From a checkpoint of a small transformer trained on Wikipedia: MLP 256 SwiGLU.
Each number is 128 + 32 x the weight over its row's rms, rounded and kept within 0 to 255. Layers, rows and columns count from 0. The size above them is the row's rms in percent of the matrix's.

# layer 5 MLP down (transposed), 256x96, rms 0.191, rows 92-113, columns 48-95
size [ 94  95 104 101  86  95 105  99 110  98  90 105  99  98  95 105 110 104  99  99 108 104]
[[152 129 124 116 125 167 107 140 149 173 188 113 136 154 114 121 115 163 146 129 153 143 146  92 113 118  53 139 135 101 150 148 187 156 120 138 121 182  79 173 116 124  75  90 128 145 166 179]
 [106 116 123 183 104 151 153 157 170  84 144 158 160 222  86 175 139 116  72 151 155 153 122 102 120 159 159 104 120 136 124  89 104 108 155 116 139 167 171 123 194 164  89 142 161 177 132 116]
 [136 122 139 112 151 101 127 130 126 145 105 114 136 166 191 176 140 160 201 185 159  60  68 175 161  87 144 133 181  65 103 122  87  94 129 142 167 154 136 133  59 130  75 123 156  90 170 102]
 [192  93 158 117 118 102 178 150 128 183 152 109 127  98 141  85 166 162 132 133 111 167 126 117  95 105 115 124  88 159 138 136 104 153 175  86 139 107 117 141 104 176 159 156 164 125 123 209]
 [214 150 149 150 178 121 125 170  88 126 102 149 140 128 135 152 141 142 176 101 107 128 119  96 137 110 136 163  94 136  73 162  59 132 127 123  92 234 112 135  97 118 130 122 103 166 178 166]
 [ 60 116  65 134 137 113 106  93 140 148 108  98  90  80 110 125 112 134 152 142 177 137 116  68 170 116 121 132 138 134 142 163 177 130 101  77 153 135 102  75  99 116 132 107 106 120  60 107]
 [178 190 154 122 103 142 100  81 139  99  79 108 121 183 142  66 122  54 115 118 138 123 129 150 132 118 153 139 106 136 126 181  86 117 112 188 175 171 134 171 110 108 136  99 139  93 160  95]
 [123 144  95 153 126 129 120  90 168 142 138 122 157 169 134  84 216 161 158 140 138  73 134  92 129 162  96 157 117 126 184 111  91 143 155  97 122 111 175 178  61 131 121  60 120 162 119 143]
 [114 124 133 151 108 131 141 118 176 108 109 101 134 188  75  96  68 127 103 140 122 126 125 136 117 168 114 127  94  99 145 114 137 103  92 108 147 203  53 136 131 132  81  96  88 135 119 128]
 [146 168  80 143 141 133 119 164  92 138 110 133 122 103  79 135 117 124 181 179 104 205  95 109 116 175 132  87 122 117 134 130 130  82 158  95 127 136  80 147 101 198 122  74  82  82 141 136]
 [161 142 120  65 176 125 121 123 170  98 111 146  88 121 158 114 220 143 201 182 157 178 176 138 137 134 183 137 129  57  75 135  93 123 134  86  94 150 143 152 164  87 146  92 133 118 113 120]
 [ 85  80 158 140  85 105 152 108  63 133  83 117 147  85 126 108 207  92 133 100 206 153 169  65  92 133 136 148 148 152 114 132 191 134 125 100 120 142 115 135  92 123 116 111 115 145  76 156]
 [111 147 125  90 116  71 114 174 185  43  92 131 203 127 164 178  93  78 134 123 139 189 126 151 100 140 127 124 173 124 145 129  73 128 175 126  98 138 146 148  90 140 131 130 160 161 117  98]
 [167  92  99 148 163 131 116  96  66 144 101 121  86 174  88 103 137 142 115 120 135 120 118 156 138  85 121  93 192 122 160 176  76 131 112 185 134  73  92  62 107  97 132 126 137 110 154 115]
 [ 64 105 145 127  78 120 160 118 143  85 181 175 132  88 114 143 144 222  86 121 120 133  94 138 109 104 124 171 100 120 177 148 148 110 122 112 103  76 134 151 132 141 121 178 111 107  79 186]
 [123 129 112 121 186 131  63 130 127 110 113  99 179 199  97  87 158 112 200 145 112 114 134  98 105  85 108 145 146 188  94  87 134 133 170 186 168 132 137 146  70 129 176 116 122 134 155 117]
 [106 160 122 136 108 154 166  90 126 193 148 123 143 142 113 103  72  83  85 101 116 124 155 126 136 140  91 120 128 122 173 140 145 140 111 141  45 115 155  84 108 114  87 114  45 117 186 184]
 [118 130 102  84 117 122  63 102  95 153 160  62 103 137 101  92 177 133 109 129 104  97 187 138 138 102  58 177 181 123 116 126 126 178 124 141 114 133  80 153 116  95 155 124 157 124 169 122]
 [ 95 119 157  96 133 168  96 124  88 157 139 148  58 152 128 129 118 109 125 160 111 142 151 132 180  48 103 152 104 183  89 188 164 159 127  79 148  81 135 120 113 173 147 127 124 125  89  94]
 [189 114 125 144 116 165  71 119 121  78  73 150 142 166 128 133 132  45 103 145 139 104 148 160 102 112 163  86 134 118 117 108 111 138 117 145 103 178  86  93 105 164 128 110 132 166  88  93]
 [155 164 129 107  88 136 202 160  67 152 138 175 167 144  54 120  87 154 129 114 135  93 132 109 114 115  68 143 132 143 143 104 101  93 180 162 183 126 105 149 108 182 112 147 146  93 110  97]
 [134 132 165 124 109 104  19 129  57  35  99  97 135 150 117 118 199 116 138 124 147 127 141 142 143 116 125 116 148 168 110 125  60  89 166 100 136 107 115 130  98 126 174 137 119 109  81 110]]
# layer 5 MLP gate, 256x96, rms 0.143, rows 93-113, columns 48-95
size [ 98 105  99  85 110 100 103  99 101  97 116 108 119 102 101 102 108  99 107 113  87]
[[115 122 117 169  89 203 117 102 142  99 131 102 173 157 158 115 117 116 132 164 127 138 157  92 195 150 154 128 116 127 159 126  97  79 114  94 196 149 134 110 146 179  95 168 102 120 129 145]
 [108 134 162 151  80 122 135 149 183  98 128 127 101  65 136 103 152 118 122  99 177 158 168 117 102 162  60 107 194 158 133  65 145 104 120 166  86 132 129 121 125 112 107 121 157 161 134 144]
 [191 126 140 136 173  93 124 196 126 150 185 152 103 132 125 121 135 121 132  75 140 118 121 168  82 135 139 102 140  65  77 159 156 167 122 150 125 166 126 120 102 129 103 167 165 122 177 139]
 [ 97 148 117  97  93  82 144 141 101 159 120  88 138  99 103 110 119 114 108 159  97 169 138 177 106 185 117  47 171 188 116  98  74 181  64 106 111  81  93  70 148 188 129 138 146  92 124 100]
 [174 133 121 130  73 128 185 148 159  98 111  78 106 154 145  67 123 151 115 141 115 144  70 178 127 192 126 148 162 140  57 124 126  72 191 108 154 142  97 146 113 198  82 118 133 123 122 172]
 [128 181  96 120 193 140 125 128 147 119 185  56 108  96 129  89 141 104 134 140 178 188 137 126 127 133 133 122 170  79  99 156 152 137  98 108 128 182 146 114 104 143 126 168 134  94 180 134]
 [142 169 109 218  95 155 131 134 101 161 126 144 112 117 112 162 203 164 140 123 154 115 130 108 146 110 105 173 106 159 129 131  95 105 179 116 122  74 131 123 139 119 157 144  86 204 130  80]
 [163 133  84  98 172 133 128 118 112 166 132  78  85 157 177 146 103 160 113 129 165 142  59 146 158 125 115 126 183 149 103 121 159 131  90  84 142 162 185 111 175 128 153 104 111 136 157 153]
 [169 167  97 130 127 139 149 109 159  86 121 128 126 118 140  91 149 129  80 126  84 173 128 149 112 182 150 131 133 164 143  96 133  92  36  95  92 121 106 176 127 162 174  89 165  49 132 137]
 [215 145 120  79 151 165  96 153  79 122  98 128  83 126  98 143 154 168 103 139 107 135 163 159 126 137 121 127 106  94 122 150 130 186  85 175 130 111 133 164 152 107 154 192  78 176  69 164]
 [142 131 136 118 130  58 105 150 119 152 178 162 128  78  95 132 172 173 133 121  95 187 105  64  86 132 190  79 130 149 141 109 113 135  75 119 146 141 151 148  65 179 107 133 145  81 122 127]
 [116 143 103 137 157  97 106 150  94 125 145 137 151 136 189 121 125  58 138  86 142  51  82 161 150 167 114 162 135 152  87 137 129 153 121 167  54 141 104 146  54  92 152 162 134 179  31 104]
 [185 146 120 186  95  66 181 153 129 120 115 176 103  97 136 123 148  99 172 149 116 210 157 102 152 105 149 117 110 164 131 106  68 171  98 133 116 145 116  85 139 149 191 137 112 177  70 153]
 [116 160 155 111 101 149 162 107 225 145 165 213  68 119 146 175 135 135 152 116 146 167 113 164  82 130 134 141  98 121 126 140 198 136 102  78 126 171  53 161 180 133 145 170 151  67 106 159]
 [179 118 148 132 132 100  88 148 127 159  78  36 115 148 152 124 166 135 152  94  89  82  99 161 163 152 126  63 107 196  84 105 163 111 104 124 140  95 127 143 173 203  89 108 158 139 129 209]
 [134 155 135 118 131 138 124 131  64 156 114 150  90 106 126 126 103 137  88 132 147  88 188  98 109 107 180 156 106  86 152 124 149 167  92 148 120 163  99  89 120 108 125 145 171 144 190  55]
 [118 118 141 207  77 109 111 133  84 117 154 133 115 113 163 163 120 120 182 103 176 160 103  95  99 132 172  90 130 125 107 104 131  89 104 166 138  95 133  94 110 148 154 180 160 160  98 192]
 [ 95 147 154 177 109 131 108 141 126 127 155 137  87 118 177 149 134 124 174 125 202 169 110 123 113 133 125 151 107 115  91 130 108 118 118 123 184 175 147 137 132 109  94 123 139 173 109  95]
 [104 172 110 123 167 134 140  46 150  96  99  68  64  19 114 119 183 171 164 111 154  86  85 105 152 138 124 147 110 152 100 128  99 145 114 148 151 126 144 128 159 110 128 157 145 127 101 136]
 [108 109 105 159  97 100 178 148 150 110 127 178 136  72 133 124 152 101 139 137 110  88  96 173 183  99 150 129 130 146 143  24 154  86 109  87 105 113 152 142 121 118 125 117 178 178 120  61]
 [104 179 149  93 145 141  97 161 109  39  75 115 149 135  91 130 134 112 126 116 124  82 163 112 180 125  77 121 160 127  92 119  90 116 188 119 120 113 139 113 113 164 168 187 102  93 102 113]]
# layer 5 MLP up, 256x96, rms 0.147, rows 93-113, columns 48-95
size [ 78  99  99  91 101  98  97  98 112  87 106 107 115 101 108 105  98 103 107 108  85]
[[167 132  93 135 155 126 105 159 121 170 143 168 118 113 172 158 126  94 186  95  90  79  98 122 158 123  97 109 196 153 101 144 185 100 152 137 104 121 111 125 107  96  91 152 164 175 101 140]
 [161  88 134  61 126 161 109 126  95 138 137 113 138 102  53  66 170 146 102 136 116 187 153 183 141 139 140 130 128 164 145 130 137 179 120  91 140 122 136 201 157  73 124 137 157  48 102 109]
 [140 134 143 112 152 107  89 154  74 173 111 132 168 166 137 130 118 137 170 102 171 132 110 132 114 137 105 138 103 160 119 137 155  97 115  93 179  80 201 133 184 144 179 145 130 123  76 159]
 [131 161  86  99  89 121 163 141 114  49 148  54  99 111  91 109  97  76  97 153 137 171 202  83 114 153  95 115  76  68 181 121 117 162 119 155  87 136 154 144 145 135 133 115 170 146 186 113]
 [132  80 148 101 149 159 156 165 189 156 183 184 108 148 138 146 112 143 149 128 152 136 164 205 135 159 144 133  91 152 148 115 141 123 124 134 143 150 112 157  78 160 187 114 127 153  91 157]
 [130 138  87 103 161  88 106 115 160 129 138 206 185 192  75 165  97 101  87 119 119 162 154 115 123 130 153 120  97 139  80 175 134 156  87  49  67 131 120 104 167 167 152 161 122 111 131  96]
 [ 96 157 131 123 149 122 121 119  78 159 158 113 136 110 120 138 111 132 126 115 192 156 138 115 104 138 144 128 120 126 105 122 160 131 175  98  78 155 122  91 156 182 192 100 161 161 157 143]
 [152 152 175  97  89  91 175 104 173 166 110 132 151 100 125  45  81 153 205  84 164 129  91  89 160  82 149 102 121 107 113 141  83 132 170 158 121 107 137 113  83 161 133 123 159 110 111 101]
 [120 138  77 144 107 130  95 164 163 102 115 165 150 115 137  97 205 146  81 126  93 112 141 127 158 120 123 147 148 134 111 132 122  85  82 129  90  99 118  99  83 136  98 117 168 110 130 143]
 [ 48 107  72 165 100 149 153  95  88 113  96 110 165 203 119 120 145  80 111 109 183  84 127  90 127 154 104  75 128 142 126 169 128 144 120  86  64  80 116  85 156 164 112  99 123 170 184 122]
 [174 104 126 199 120 162 141 158  97  48 206 115  84 142  83 151 104  85 169  56 136 116 155 103  88 133 130 114 167 186  93 112 127 177 128 154  81 130 128 178 103 137 135 147  83 144  77 158]
 [ 81 127 166  95 120 139 127 161 163  89 135 115 163 117 165 128 178 120 137 142  59  57  99 165  89 195  89 151 107 131  91 144 119 107 113 142 168 128 148 144 145 126  69 159 137 159  58 124]
 [138 182 175  99  88 114 131  72 131 153 156  72 181 118 101 106 136 137 156 143 136 103 166 118 141  96 145  50 134 159 119 109  95 148 125 114 160 147 146 114 176 117 162 142 111 127 125 137]
 [164 165 166  88 112 100 160  99 159 142  86 196 134 128 142 103 124  95 121 111 144 137 173  77 115  81  61  88  97  93  81 153 121 121 122 137 139 133 133 199 133 137 114 131 174  99  68 103]
 [124 122 143 169 149 147 153 145 127  78 116 210 148  93 109 137 153  84 176 172 130 134 147 128 146 111  59 126 147 127 170 142 115 107 130  97 183 132 129  94 138 135 121 156 169  94 110  69]
 [105 101  86 196 146 149 124  88 169  96 176 124 164 134 115  83 143 137 101 154 112 104 120 180 151 172 129 106 114 108 163 162  95 129 217  77 124 176 127 107 111 159 121  97 126  79 133 129]
 [175 126  88 138  65 202 116 128 123 111 106 118  86 122 147 122 176 126 165 107 138 161  69 146 130 118 151 104 107 110 172 120 103 122 110  87 157 114 126 103 114 164 142 155 121  40  95 119]
 [156 113  88 133 212 164  76  72 131 143 179 137 157 136 161 173  72 112 170 119 129 113  96 108 116 120 105 128  70 139 147 156 133  94 183 116 118 137 131  91 108 150 149 129 115  98 108  78]
 [170 138 177 104 131 150 121 138 131 108 158 107 126 104 151 100 161 184 182 144 166  63 141 109 122 123 107  48 134  75 145  65  98 181  90 121 134  63 102 138 110 111 131 119 159 120 144 170]
 [133 117  91 172 167 146  96 164 135 116 116 181 128  93 164 146 132 131 144 106 106 188 145  83  68 119  98 109 163 114  76 112 147 141 146 101  89 109 144 109  95 135 138 125 121 117 107 149]
 [117 146 149  72 105 147 177 132 155 179 137 128 145 110 111 157 220 162 102 148 124 118 157 105 121 110 106 119 187 145  89  54 119 131 156 138 120 145 130 124 152 140 107 161 157 112 137 128]]